config = dict(
    head_dim=32,
    rope_base=10000.0,
    qk_norm=True,
    seq_len=2048,
    train_tokens=172200000,
)
Each number is 128 + 32 x the weight over its row's rms, rounded and kept within 0 to 255. Layers, rows and columns count from 0. The size above them is the row's rms in percent of the matrix's.

# layer 8 MLP down (transposed), 384x96, rms 0.182, rows 151-174, columns 0-95
size [ 91 108 106  89  98 108  94  88 102  99  95  91 100 104 116 104  87  97  99 101 115  90 101 118]
[[175 157  67 170  92  84 158 152 141 115 106 108 170 139 112 141 161 139  77  68 153  80  98  78 112  90 119 174 138 154 191  97 129 157 127 183 101 143 104 126 111 137 137 128 145 122  84  93 154 140 157  95 172 152 166 212 125 129 106 131 157 125 144 115 154  81 150  49 112 156 144  99 134 105  82  97 142 138 113  98 130 122 161 118 109 137  79 133  60 182 131 151 156 117 172 167]
 [ 70 131 112 110  87 116 151 202 136 171 109  65 101 137  91 119 137 126 167  95 109 128  88  97  93  89 129 143 155 102 109 128 123 131 163  95 149  99 135 117 135 156 109 170 119  93 132 165 141 141 117 163 145 208 150 153  93 140  99  85 172  89 125 101 126 108 145 118  81  64 100 121 167  82 174 137 168 111  49 113 136 178 128 127 103 131 125  64 128 174 140 190 152  64 109 126]
 [131 152 144 112 167 113 111 152 117 119 107 117 168 138 159 109 125  87 144 154  75 111 178 131  64 133 106 175 115 119 110 114  82 111 129 146 138 127 106  34 177 133 160 126  95 178 151 147 146 141 126 115 127  79 116 180 181 177 135 184 156  94  80 109 153  96 181 114 147 129  93  99 113  94 121  39 111 111  87 135 116 108 148 156 143 164 117 103 170 131 180  66  80 126 123 180]
 [135 128 126  98 111 138 107  93 174 143 130 113 146 144  70 148  80 157 124  81 116 102 134 107 137 178 157 139 150 108 102 114 144 116 105 158 114 129 168 190  32 181 139 148 156 109 110  78 136 164 124 165  95 131 130 157 162 168 103 125  61 162 100 139 156 116 108 106 145  70  65 157 141 118 129 140 170 191 158 187 119 133 146 135 152 124 106 150 164 220  90 106 168 119  92 138]
 [134 105 156  66 153  92 137 115 120 119 118 161 103 149 118 156 139  84 126 151 154 124 106 187 154 155 102 111 201 134 205  96  67 156 133 174 117  99  74 147 167  88  69  76  51 106 164 101 102 187 146 126 117 137 122 118 137 143  99  73  67 164 120  67 146 107 148 160 123 148 127 113 173 112 113 110 125  95  99 112 184 127 151 115 118 119 163 156 109 129 114 106  90  78 128 138]
 [ 39 169 144 177 172 141 111 131  99 123 153 165 123 100 155 107  82 117 148 143 154 111 175  70  75 124 135 168 162 141 126 109  42 104 177 144 141 168 149 101 107 133 126  79 145 107 140 129 146 148 124 160 106 124  54 161  80 112 157 147 164  86 196 144 145 193 109 133 110 175 143 147  91 181 128 139 106 114 162 105 139 115 154 148 138 130 150  69 108 144  99 120 176  98 149 138]
 [169 202 124 144  84 156 144  82 172 140  89  89 130 172 134 136 135 162 132 136 133 137 132  67  83 136 109 124 174 139 125 109 158  53 105  89 136 139 161 104  54 112 177 125 158  90 158 141 122  92 122  84  87 145  98 144 113 150 119 137 166 167 109 121 115  95  90 114  92 146  90 108 121 171  94 116 171 155 148 173  74 102 114  85  86 175 135 136 128 168 177 117 193 131 177 154]
 [150 163 162  96 158 210 139 152 160 119 124 135 128 172  69 108  83 130  89 116  68 143  98 105 139 101 200 161 130 185 145 138 158  93 145 111 157 135 154 113  69  89 113 167 175 111 108 132 144 139 121  67  85 117 134 138 177 158 136 132 161 140 112 112 146 123 187 162 145 158 178 129 126  90 136  78 144 114 123 136 122 145 109 109 191 143 140 109 169  56 161 163 185 151 167 131]
 [107 118 153 108 100 174  64 121 116 196 166 117 161 128  76 128 104  94  96 116 149 189 210 157 136  99 136 189 154 158  89 112 158 178 124 160 108 111 132  93  98 109  96 155 105 144 193 158 157 163 110 118  84  76 116 123 121 118  80 174 160 172 153  96 144 169 121 155 161 101 177 159 150 203 136 108 168 129 157 150 132 134 102 128 134 122 146 121 156 151 120 136 140  86 132 182]
 [134 163 152  74 119 119 150 161  82  99 103 132  93 170 149  88 155 110 147 159  95 132 112  73 113  86 137 130 116  74  90 125 102 139 134  48 105 117  97  98 136 139  86 151 115 111 157 150 191 105 146 110 207 186 165 139 105 152 159 129 154 144 151 130  69 139 150  77 163 128 219  98 149 175 112 102  73  94  91 132 117 162 163 130  81 126 126 107  96 129 111 103  84 129 153 125]
 [121 121 143 112 118  92 171  85 125 153 101 176  67 197 181 166 118 122 185 128 117 139 140 114 130 125  85 157 140  88 103 119  26 123 167  98 155 149 156  69 114  92 178 130 109 152 136 121 108 104 110 109 122 151 103 154 136 139 143  73 135 192 171 111 104 146 107 129 110  61 114 121 129 117 132 139 147 119 155 182 169 131 135 135 122 170 170 138 143 154 160  38  94 173 138 157]
 [152 178 112 106 134  96 180 160 163 140 111 135  91 131 157 177 136 145 185 108  44 105 146 150  72  86 112 107 142 121  69 147 110 165  89 152 132 138 123 155 116 183 175 131  93 158  90 140 137 131  53 169 166 150 117  66 125 165 153 143 138 127 202  89 140 152  71 101 152 154 132 133 166 118 152 133  95 116 113 181 165 101 156 163  93 161 149 136  94 152 157 148 124 101 136  85]
 [115  87 107  92 116 110 188 141 106 193 129 144 162 151 132 100 161 151 146 164 155 111  82 166 107 166 147 136 113 105  52  97  84  74  93 195 117 124  85 103 161 177 108 144 121 107 111 110  89  83 141 151  92 154 109 175 153 116 136 186 128  99 110 137 140 147 157  75 134 121 151 122 107 108 124 184  99 129 135 111 183 190 132 128 166 159 169 127  86 118 111  90  83 102 115  53]
 [ 85 136 157  98 109 148 144 132 139 150 106 214 157 107  44 162 164 102 174  74  81 169 104 102 155  82  93 137  89 159 188 100  79 136 126 174 126 100 158 131 134  98  79 125 105 136 126 109  34 128 124 112 149 101 143 134 158 176  82 143 159 120 105  85  88 108 154 122 103 175 157 142 112 142 155 134  92 113 107 112  88  66 139  99 106 161 110 137 156 119 112 140 149 104 164 104]
 [150  78 122 109 108 171 194  93 108 151  96 126 126  89 202 109 114 135 102 168 119 173 129 202 115 131 117 148 107 106 162  84 172  45 171 107 139 177 137 110 117 161 171 134 139 109 102 110 137 152  86  57 131 128 114 114 118 156 152 111 120 152 108 123  87 114 107 125 154 185 165  93 117 133 155 128 144  85  58 131  71  90 134 134 165 173 163 123 121 120  94 135  94 153 194 123]
 [116 124 171 165 222 173 133 128 110 153 168 112 171 110 153  65  99 121 133 165 125 149 102 120 104 123  79 145 181  97 159 186 107 193 143 105 109 146 107 139 146 149 128 143 126 153 193  95 156 206 188 112 150 187 135  93  66 119 133 107 138 128 119 162 109  86 122 127 164 157 179 104 101 129 144 155 165  86 121 133 115 184 138 159 127 123 124 167 112  96 163 145 142  88 163 115]
 [170 142 158  90  97 124  90 125 186  98 112 213 135 102 153 143 177 120 122 138 129 100 186  96  93 123 120  96  74 147 152 135 128 156 116 118  31 127  98 179 185 154 131 152 128 105 129 125 149 128 148  94 104 151 102 178 112 103 111 123  77 134  71 138  89 191 165  96 171 147 175 102 129  81  98 141 106 121 148 169 201 155 118 163 108 114  74 147 139  99 121 109 140 125 120 140]
 [153  91 121 122 121 135 134 110 141 116 137  41 177 126  90  85 118 164 100 139  88 114 120 191 138 168  72 129 150  87 138 134 143 145  83 104 144 108 178  73 128 101 102 130 132 110 181 127 166 179 117 112 115 134  94 141  54 100  97 106 113 207 180  90 155 146 168  88 182 183 122 121 190  71 121 166 134 161 132 125 160 147  99 154 123 132 125  92 105 107 149 119 144  89 143  99]
 [ 91 113 110 136 151  87  98 104 104 127  90 170 172 126 130 105 171  61 104 160 178  79 136 129  89 142 167 102 116 145 116 193 112  87 132 186  76 112 118 146 137 195 135 111 124 143 129 193 142 143 165 140 137 150 143 121 158 110 124  88 123 107 113 158 138 147  90  88  89 212 142 121  89 105 180 127 124 118 104 117 169 227 166 121 157 104 104  90 128 136 126 138 172 154 170 155]
 [ 95 142  97  92 146 102 209 118 162 128 106 170 139 135 154 140 146 117 175 166 103 173 116 161 118 113  66 162  99 170 144 139 124 207 155 128  98 108  84 126 198 109 130  92 209 148 104 161 156 178 154 114 125 150 137 207  87 194 133 144 104 128 138 115 140 140 135 138 132 109 154 126 183 172 128  96 106 149 104 132 141 136  76 163 153 136 153 122 119  92 107 141  93 198 120 128]
 [136 104 144 161 118  69 104  83 160 112 111 130 128 136 189 124 194 144  76 119  86 149 133 155 176 111 175 187  84 181  91 131 107 170 126 113  84  85 149 160 126 149 117 137 164  84  98 204 190  64  91 151 127 168 146 132 141 151 110 150 126  78 132 120 138 126 160  99 143  80  74 131  99 191 113  92 139 167 146 135 107 119 156 159 112 139 105 131 115 125 139 171 190 156 130 123]
 [155 116 168  91 107 162 139 190  47 161 135 123 140  91  45 163  92 154 174 144 145 120 129 143 119 108 111 160 113 131 106 138  62 155 119  85 157 140 104 105 145  38 138 162 118 117 110 116  96 127 127  60 158  61 109 154 127 162  82 132 142 107 105 114 122  90 112 152 142 143 105 165 115 182 114 148  59 143 135 142 153 141  92 148  96 155 189  88 150 162 125 109 101 147 162 150]
 [105 111 127 126 171 149 109 120  92 127 161 113  90 149 169 122 133 141 148  96 153  91 146 102 120 140  76  71 168  96 119 139  71 132 129  72 132 141 127 117 170  79  93 133 154 181 144 129 115 117 158 178 135 135  44 172 111 159 161 147 110  64 112 191 123 106  70 174 177 140 145 121 117 101 114 114 111  43 138 110 115 112 101 181 159 106 169  81 124 139 108 137  96 196 153 102]
 [169  68  89 114  93 160 139 118 163 143 146 111 113 146  79  93  99 107 126 136 140 191 154  73 115 123 165 148 132 174 154 140 169 135 111  52  79 188 128 140 107 112 116  89 110 102  91 135 164 167 175 151 133 148  78 152 177 142  92 190 142  97  81 163  87 109 148 142 118 136 137 116 152 132 167 116 171 141  78 165  72 105 175 101 106 123 186 152 126  98 160 112  79 139 158 148]]
# layer 8 MLP gate, 384x96, rms 0.35, rows 152-175, columns 0-95
size [108 101  98 105  99  91  90 114  98  98  95  99 102  98 102  98  97  97  93  97  88 101 104 103]
[[101 132 173 130 153  96 181 141 155  54 148 133 144 122 155 104 151 135 143 165 167 150 157  96 161 124  87 118 136 168 150 119 147 165 130 134 174 122  96  78 186  99 111 134  77 145 142 115  78 106 131  42 169 101 111  96 208 138 104 132 176 176 138 139 176  99 114 169 159 175 171 154 109 124 134  69 142 165 174 151 116 134 118 138 132 188 143 148 136  84 125 135  76 132 174 138]
 [ 73 132  81 207 110  74 123 116 121 111 178 163 133 147 167 103 166 162 101 112 135 122 151  67 139 124 131 165 124 163 114  96 108 110  98 171 105 130 157  91 135 118 115 132 142 140 177 112 107  86 138  81 159 118 168 106 163 136 171 175 162 140 137 110 146 196 112 105 126 161 110 142 139 156  77 141 111 197 112 125 116 120 176  37 135  86 138 135  81 125 125 116  77  87 133 198]
 [133 156 145 129 116  76  98 199 123 151 113 151 125 135  91 108 152 123 107 124 127 160 106 126 117 112  65  91 130 132 172  89 109 133 188  57 109 130  97 112 191 126 115  86  86 155 155 130  95  88 118  92 162 193 128 127 115 117  95 126 163  98 134 154  71 156 180 159  48 101 142 135 107 133 116 164 126 103 119  73 149 107 177 130  84 105 137 120  59  67 106 116  86 104 163  93]
 [165 127 135 169 183 180  99 179 174  91 158 125 130 176 123 146 123 155 186  98  70 137 104 106  64 172 134  83 124 130  61 105 128 147 131 140 175 138 102 127 111  67 113 145 122 159 131 123 154 120 141 124 115 176  88 157 102 116 184 112 112 131 102 156 173 116  97 117 149 219 105 105 114 149 142 122 146 140  96 143  98 167 120 130 145 233 168  97 137 110 128 143 132 168 114 160]
 [128 154 160 127 102  97 131 126 171 136 183 160  76 126 216 101 179  84 133 148 161 100 102 175 135 189  74 164 184 109 146 118 130 127  74  61  62  90 131 121 201 126 131 101 132 129  89 159  88 123 170 133 145 127 107 117 126 124 175 144 104  96 148  81 144  75 152 133 130 106 139 105 104 137 172 140 126 127 133 132 125  90 188 123 105 141 111  85 120 155  96 111  75 126  98  83]
 [130 163 112 101 128 108  92  85 176 112 182 117 121 107 152 127  75 129 110 112 116 113 105 145  67 137 151 174 117  89  95 152 141 155 128 127 117 131 125 127  57 190 142  26 134 151 158 162 112 109 139  77 123 162 105  53 117 146 114 140  82 186 173 110 122 146 164 132 146 142 130 144 215 162 138 105  95  80 130 100 115 106 134  99  46 109 135 160  99 150 154 152  99 135 118 125]
 [209 136 182 132 154 121 113  91 137 167 121 134  77  94 172 115 112 146 142 106 173 136 157 126 149 109 143 129 132  97 118 105 117 110 112 143 158 123 103 127 132 121 138 154  91 128  64 120  94 101 157 126 210 150 147 118 118 104 124 132 177 106 102 147 146 168  24 186 179 111 111 216 162 142 147 124 171 155  81 110 121  99 179 154 121 153 102 182 119 144 134 177 148 117  79 108]
 [151 102  98 172 132 139 112  67  48 125  98 144  69 146 166  88 142 173  77  91 104 141 107 164 136 158 154 142 163  98 133 158 175 144 164 175 143  96 116 142 188 137 154 125 119 108  70 166 130 112  75 144 113 163  90 145 156  78 173  87  69 164 158 184 141 112 136 147  92 146 123 125 158 135  71 135 123 154 173 138  80 150  73 107 134 119 121 130 118 147 116 143 150  69 164 155]
 [146 100  62 193  83 150  83  93  64 110 163 112 197 136 148  97 172 134 156 158 138  94 101 166 174 134 130 186 161 143 142 175 118 112 117 151 124  69 146 102 119  89 149 122  69 127 166 113 174 122 145 127 112 109 148 132 128 130 123 137 150 172 146 145 132 108  39 135 120  91 108 190 147 164 138 105 110  71 124 159  94 126 102  93 144 173 147 108 168  99 138 128  79 108 174 155]
 [119 111 195 125 111 166 130 154 153  69 148 100 143 194 116 156 206 135 154 124 106 165 162 121 113  93 135 102 125 109 114  98  83 122 110 131  94 129 165  94  37 173 138 181 142 147 181 129  80 150 149 168 133 151 141 155 133 136  67  74 175 102 121 130 101 118 117 102 164  97 110 135 169 127 145 133  92 118 146 189 139 117 133  86 118 156 178 107 143 161 151 153  74 182  87 103]
 [155 147 140 120 155 118 146 157 153 141 156 105 132  88  72  97 107 133 182 109  92 147 135 110 100 166 144 150 143 168  78 120 118 153  91  56 139 151 109 123 110 151 150 109 118 166 166 165  92 119 134 100  93 252  79 135 195 134 138  87 149  99 186  49 143 117 133  94 198 112 156 163 158 122  84 141 127 106 138 138 144 136  83 131 150 138  98 143 123 135 133 138 119 119 154  66]
 [131 186 142 123  68 155 118  65 146  96 126  74 107 158  99 146 114 126 156 139 187 121 117 136 112 147  78 118  63 134 149 109  40 143 139 167 126 137 139  87  56  88 130 151 141 131 184 143 106 139 110 168 192 145 145 143 116 145 142 127 144 113 130 118 113 131 121 166 100 143 131 143 187 166 133 107 133 148 110 170 102 188 129  95 149 150 130 122  68 151  62 207  84 122 126 166]
 [134 135 114 207 103 153 114 140 142  81 123 173 125 139 115 164 151 111 177  98  89 140 115 148 116 126 148 135 121 126 169 120 115 144 176 147 116  68 178 162  90 152 131 140 119 167 106 130 137 128  56 155 104 156 137 138 121  65 158 117 174 119 181 126 199 144 154  72 171 188 136 178  80 137 119 168  96 147  64 138 121 133 133 109 155  87 151 142 110 108  74  99 213 145 135 153]
 [170 132 119 132  57  83 108 148 182  41 155 118 151 143 151  70 119 113 156 147 138 125 153 164 134  30 161 142 145 100 114 102 147 148 149 113 132 103 125 124 118 120 113 132 157 107  99 151  85 168 103  91 161 197 131 156  81  90  94 136 121 181 132 113 102 126  50  91 169 161  87 157 141 158 132 117 130 144 102  95  97 140 134 129 135 170  99 128 134 141  36 116  92 133 111 133]
 [150 154 128  96 140  52 163 125  77 149 171 108  91 160 128 118 118 103 130  64 190 145 125 135 105 132  88  96 144 102 140 175 121  77  91 158  92 130 141  88 163 119 117  71 143  68 102 157 195 104 116 103 107 207 104 171 141 116 162 120 164 121 100 160 126 141 174 139 148 205 131 157 139 133 125  69 192 114 115 121 141 104  95 172 138 140 146 104 170 113  97 111 114  90 142 102]
 [164  85 184 117 152  98  67 159 102  95  55 130 158 148 100  84 119  95 164 169 143  99 135 124  92 140 122 147 155 148 169  76 115 117 124 156 141 138 157 127 124 137 116 170 146 110  56 160 127 116 115 157 112 170 125 121 146 105 135 113  71 155 121  90 153 121 123 215 136 152 142 166 114 126 138 142 125 165 124 148 114  91 164 177 114 161  34 116 127  97 135 153 152 208 167  79]
 [129  66 159 175 108 133 148  86 103 142 146 139  81 159 109 157 115 160 160  89 109 156 101 118 141  98 131 167 130 115 102 104 135 194 153 145  88 131 113 169 115 150 106 132 144 127 111 103  47 132 150  92 145  80 154 132 132 135 108 142 140  90 174 169  71 118 108  84  74  77 110 173 108 166 143 101  86  80 155 105 104 104 166  67 177 139 163 204 147  70 104 151 112 152 128 163]
 [142 115 117 152 110 147 130 214 140 196 155  99  50 141  65 112 115 117 180 144  79 121 146 131 160 109 167 127  94  88 113  82 176 175 162  97 184 109 165  99 155 104 156 154 100 115 171 161 110 102 116 166 125 133 138 119 117 119 159  61 149 133 189 111 122  95 138 142 152 158 160 150 149 148 155  93 154  46 145 160 123 131 133 158 133 138 141 159 146 183 149  89 128 126 167  88]
 [126 165 126 182 123 121  58 111 172  84  82 132 110 117 131 106 173 100 106 114 159 106 134  92 153 178  89  95  73  87 153 119 136 203 105  92 183 152 109 111 130 149 186 148 144 145 123 111 159 132 165 117  84 129 130 158 184 123 177 140 147 136 124 121 149 145 106 118  69 126 105  50  91 167  91 107 139 160 121 163 140 135  96 172 129 124 100 103 106 152 137  67 105  61 103 173]
 [111  81 121 138  89  52 104  75 150 128  87 199 116  63 174 147 133 104 105 114 127 150 137  89 136 115 146 136 106 177 135 131 145 114 158  89 177 122 142 139 106 146 112 178 176 123  99 116 158 113  93  79 117 150 144 131 155 127 129 104  82 123 217 136 154  97 153  76 166 102 173 164 161 201 129 127 151 132 146 135 117 166 129 144 181 127  79 145 105 142 151 187 148 177 155  96]
 [ 83 132 156 134 153  65 147 100 185 149 129 158 195 115  95 157 165 174  92 120 130  93 165 151  87 153 185 142 164 108  90 183 157 192 110 143 101  67 139 134 130 150 134 132 134  70 172 195 117 119 136  91 115 164 117 102  72 188  93 117 134 118 147  90 136 149 106 118 111 150 112 166 101 106  93 120 126  99 127  99 117 108  76 103 144 138 104 114 133 140 158 172 144  72  64  96]
 [205 130  99 115  66  72 134 120 160  98 121 181 136 150 142  80 113  72 133 142 131 164 132 152 112 151 104 153 135 114  98 168 104 141  83 138 137 124 110 112 144 108 193 147 127 141 171 125 142  80  97 157 100 156  65 151  91  80  69 159 129 141 178 121 177  70 152 101 143  74 126 159 166 211 115 159 118 144  95 138 152 119 109 129 117 147  88 169 113 183  78 156 140 138 141 119]
 [ 87 133  82 145 130 168 148 156 147 117 158 145  99 117 158  89 172 147 117 150 173 136 116 124 149  98  62 105 120 137 171 146 157  87 163  97 109 153 114 146  95  48 115 107 106 105 104 157 107 117 213 120 118 145 103 157 209 138 182 147 129 104 176  96  78  80 142 146 197 162 122 138 166  78 146 120 122 143 160  86 124 185  89 109 113 119 116 149  65 112 145 155 145 156 146  98]
 [112 134 111 113 133  91  99 164 157  99  89 158 124 107  78  90 161  78 120 219 144  67 106 110  67  95  92 170 208  97 122 187 130 116  89 112 141 151  89 147 113  78 192 146 110 135 146 150 116 104 130 141  97 112 130 115  79 127 131 121 126  75 170 138 149  76 133  97 126  97 108 104 178 131 167 139 145 157 121 137  84 108 158 164 155 107 126 126 142 180 138 127 167 129  60  89]]
# layer 8 MLP up, 384x96, rms 0.371, rows 152-175, columns 0-95
size [114 108  86 102 108  88  92 108  93  82  92 103 102 119 104  92  92 104 101 113  85  97 124 100]
[[121 116 115 107 130 107  66 145 110 135 118  89 161 124 121 110 158 103 119 166  86 124  99 182  68  51 150 116 199 159 144 102 117 135 162 132 123  82 172 113  95  99 143 135 135 100 133  70 128 130 114 149 128 123  56  98 133 142 120 139 172  93 128 110  59 134 110 158 116  69  83 109 183  89 155 174 146 126  71 126 107 133 192 163  83 165 188  78 128 141 161 126 161 108 141 122]
 [172  75 148 144  92 168 143  96 104 118 119 144 132 122 122 111 135 169 130 147  62 128 142 124  67 147 101 213 140 124 164 101 192  93 135 152 128 113 150 163 136 120 140 156 104 125 107 134 105 156  66 156  91 116  95 145  98 167 157  85 184  46 212 160 119 131  93 159 138 142 108  87 109 146  68 130 138 126 166 116 165 117 177 124 140 157 171 121  97 145 149 104 142  71 158 102]
 [172 134 145 179 142  76 135 121  83 125 101 143 112 129  87 133 192 183 153 154 144 154  70 108 147  82 116 117 159 107 146  82  81 154 133 114  82 113  70 116 159 129 141  74 155 114 124 120 119 181 128 123 145 166 158  84  82  93 118 146 189  89 116 149 112 206 151 161 144 151 126 124 208 143 140 129 116  75 106 100 132 154 116  65 147  87 153 135 112  71 159 147 128 117 148 177]
 [115  98  53  81  96 118  76 145 124 174 177  70 167  60 174 101  83  93  99 144 103 165 148 141 176 157 107 177 157 148 120  84  97 120 113 113 137 146 141 107 123 156 143 102 110 183  99 132 165 182 116 100 109 156 129 109 129 170 108 168 145 104 129 123 172  89 130  98 154 181 163 123 123 132 135 128 127  94 171  87 120 219 189 119 127  97 129 146 110 152 147 100 106 161  89 125]
 [176  43 119 119 151 143 110  48 137 131  70 179 189  95 159 138 111  92 108  99 153 127 117 146 158 119 144 139 131 126 140 143  77 157  96 138  93  80 173 122 137 138 102  79 102 146 227 107 121 123 177 143  95 126  83  92 121 105 158 125 149 136 107 152 139 133 187  83 145 149 114 141 125 137 119 142 131 159 141  94 122  53 184 138 165 122 120 147 110  99 104 103  94 118  64 159]
 [155 179 138  66 147  86 121 121 145  91  96 192 182 164 149 133 148 127  94 133  88 128 121 179  48  79 154 186 129 155 104 178 107 136 168  95 157 103 131 177 161  89  98 102 107 159 146 123 124 132  94 102 127 146  90 152 112 112 125 149 120 153 152  96 112 212 124 187 147  96  99 139 175 134 179 117 136 117  97 137 155 170 139 146 104 155  76 142 143  92 148 160 118  84 179 108]
 [112 142  98 124  82 128  98 160 131 112 143 142 129 152 104 152 120 141 114 103 142 169 112 184 146 110 120 145 126 135 141 118 148 167 124 135  99  77  87 128 161  98 126 106 139 114 116 152 173 180 138 133 129 104  80  65 129  85 165 117  82 140 137 188  90 147  94  65 122 110  71 125  90  85 156 151 128 136 170 116 133 143 180 112 161  99  91 113 152 124 113  52 244  81 159 193]
 [120  71 124 151 192 173  84 135 123 181  72 110 123 138 147 135 160 138  98  82  93 116 113 111  96 103  74 109 135 109 124 189 124 113 158  94 128 149  92 116 167 115 168 152 113 134  89 145 103 114 140 155 118 157  78 149 188  72 139 155 118 168 115 168 105 122 145 201 140 148 165 137 155 150  69 122 197 109 175 142 169 156 165 125 113 148 103  99 163 174 195 147 136 114 158  82]
 [186 135 104 156 155 127 113  82 124 132 140 121 156  99 166 146 108 170 146  69 154 107 168 111 133 136  99 121 151 150 125 164 166 124  70 119 133 145 100 130 117 125 123 102 110 165 124  84 109 197 107 122  70  90 121 181  59  90 123 193  88 108 130 105 100 143 136 121  94 113 112 124  87 108 160 214 173 156 134 141 104  62 167 154 184 142  94 179 140 122 134 140 200 149  97 147]
 [121  60  99 180 136 163 137 107 112  92 157 123 110 109 134 115 126 128  92 107 169  50  54 117 179 135 120 114 149 211 163 138 203 115 156 187 120 145 120 163 125  77 116 108 128 116  75 124 117 113 153 116 139  80 166 134  73 100 183 171  83 159 136 120 159  55  84 144 155 159  81 124 117 185 145 111 128 123  96 114  98 142 152 142  99 105 127 112 132 128 143 150  93 146 116 120]
 [ 78 109 114 124 141  64 131 107 149 136 158 153 181 144 110 149  65 117 143 144 143  74 138  83 150 179 109 107 167 162  69 144  87 156 108 156 171  90 114 122 143 131 131 106 159 153 140 120 154 126 159  87  98 137 113  56 159  80 142  61 133  99 107  66 105 142 168  54 151 116 117 140 165 117 105  86 135 173 150 126 145 126 182 110 121  98 121 189 153 121 138  98 176  82 177 138]
 [133  65 122 114 107 110 152 136 155  91 122 104 161 119 173 101 109  94 152 136 129 117 150 104 112 161 175 212 115 104 145  78 184 151 149 187  99 182 145  90 164 100  97 121 137 118 111 157 119 152 109  91 128 142 176  98 151 127 146 132 150 183 115  68 110 155  93 102 199 140  91 136 139  92 118 122 146  97 118  88  99 177  96 105 157  98 114 134 150  30 155  95 189 111 116 135]
 [ 72 166 145 167 155 121 203 186 120 103 137 135 164 101 135 120 115 146 131 136 110 123 109 114 113 130 166 181 164 147 158  87 120 137 121 117  54 113  99 157 161 165 100 115 173 145  99 138 121 125 132 110 142  91 153  85  98 168 121 130  92 114 153 133 135  70  69 142 190 145 107 147 175  89 138  79 133 129 125 154 165 125 165 156 120 174  94 129  74 143 162 119  95  82 189  36]
 [182 134 131 180 125  99 135 103 131 115  87 138 108 105 155  79 112 204  95 123 139 144 157 187 125 101 167 188 144  99 105 109 191 171 137 127 156 116  91 148  97  90 108  87 194  92  85 149 151 182 116  87 153 133 139  79 155 112 119 116 126 136 161  94  88 114  87 124 206 138  64 129 162  90 140 104 134 120 104  79 134 128  69 129 156 149 143 110 115 125  77 130  97 130  69 130]
 [117  86 131 193 146 156 102 146  88 120 124 163 124 157 174  63 120 168 161 164 139 101  90 148  91 119 140 103 108 169 162  66  89 127  60  75 151 172 137 145 160  86 199  77 150 153 187  73 152 135 145 124 131 109  98 119 134 140 141 155 161 105 126 150 156  91 131 113 147 148 154 127 135 103  58 182 146 145 100 109  92 136  72 133 118 138 160 163 114  84  98  80  94 153 119 100]
 [141 232 141 183 119 189 116 110 103 126 193 132  72 172 176 151 145 130 145 109 123 161 114 189 142 169 199 113 111 134 117 148 107 135  85  68 136 114 156 136  78 138 151 160  97 161  91 122 100 100  78 134 134 106 174 135 123 116 126 144 112 139 146 147 103 158  84 158 110 156  96 141 127 177 139 133 147 175  72 169  94 111 153 146 167 160 101 192 139 121 151 112  99  88 123 107]
 [119  87 153 127 100 105 206 130 117 154 165 106 117 150 136 142 110  91 136 111 117 154 167  74 147 119 137 137 158 159 128 207 159 138 132 160  51 133 152 164  55 194 111 100 118 103 123 102 159 144 111 124 175 125 154 115 132 144 140  84 145 126 133 134  64 139 144 110 136 117 104 143 159  91 193 190 121  81  84 141  54 153 117  55 130 139 146 172 137  84 132 145 133 150 100 170]
 [ 97 151 143 164 134 133 113 125 162  81  70  45 143 144 152  91 131 135 152 147 139 110 215 119 124 145  83 161 129 129 137 164 133 150 185 201 142 122 142  80 107  96  96 127 122 127  95 134 167 124  75 145 170  91 127 126 173 120 122 161 112 140 100 103 141 104 169 197 119 168 146 173 125 132 113 109  65 157 134 140 112 118 119 121 140 208 111 110  98 178 181 137 128  56 150 117]
 [113 128 188 145 101 142 135 166 131 126  71 128 109 132  95 124 121 139 112 103  81 103  96 134 107  92 107 120 164 143 126 119 137 138 118 110 122 142 194 141 137 181 116 165 122  90 138 197 155 110 134 133 141 202 127  53 146 127 115 120 103 141 191 134 147 133 103 173 118 101 180 107  94 183 125 160 128 203 116  99 154 108 139 104 176 101  38 196 158 131  97 197 164 140 133 130]
 [159 141 141 118 138  78 131  98  97 129 162 145  99 153  97 155 147 176 145 153 133 117 100 146 169 123 133 154 144 143 104  78 193 148 128  96 114 134 116 134 124  98  97 113 172 120 128 153  71 110 141  57 102 217  95  94  64 103 119 131 135 124  73 162 144  49 169 112  91 166 135  97 175 198 191 130  88 129  92 106 150 121 127 146 117  94 154 126 178  76 151 112  96 113 129 153]
 [163 194 117 120 151 119 112 122 144 138 150 144 115 123  81 144  90 168  62 121  77 102 167 128 111 149 125  84 159 116 152 124 161  97 116 181 109 105 134 153  55 125 141  85 143 104 159 139  96 113  89 163 147 164 152 120 162  99 143 114 166 112 171 166 139 154  84 115 113 144 113 122  84  30  93  85 163  94  98 169 124 135 186  93 134 138 113 109  96  71 104 181 157 147  84  79]
 [101 106 118 205 159 147 120 163 141  95 158 130 113 135 134 163  63 177  98 103 120 127 142 162 139 117 130 133 182 116 106 100 139  75 109  63 136 117 124 186 106 127  67 119 128 133 141 173  71  97 166 145 153 103 199 183 134 143 160 133 125 127 118 151  78  93  76 152  99 135 128  65  75 104  85  94 120 138  69 130 127 183 102 140 172 133 121 138  93 121 154 123 113 118  55 108]
 [128 104  81 115  55 111 143 177 135 146 189  91 137  44 130 128 146 145 122 101 135 132 105 136 106 130  63 145 166 140 164 101 131  65 121  93 123 128 108 114 177 131 182  87 101 104  51 194 149 103 136 109 113 100 129 133 150  95 118 158 162  79 128 163 116  84 162 182 148 118 147 107 150 157 163  57 111 151 125 155 117 176 166 151 159  96 149 165  86  99 120 156  96 130 140 111]
 [126 155 113  77 119  91  71 122  91 134 158 102 111 147 111  95  92 134 209 152 110 109 149 135 143 143  99  95  59 135 115 102 187 150 153 126 131 115  54  66  84 188 181 134 138 125  95  93 102 113 143 152 181  87  90 101 114 134 117  64  69 124  92 100 125 111 167 130 130 103 100 139  80 103 166 187 129  90 108 154 144 135 122 152 135 187 104 145 119  99 112 145 125  95 139 177]]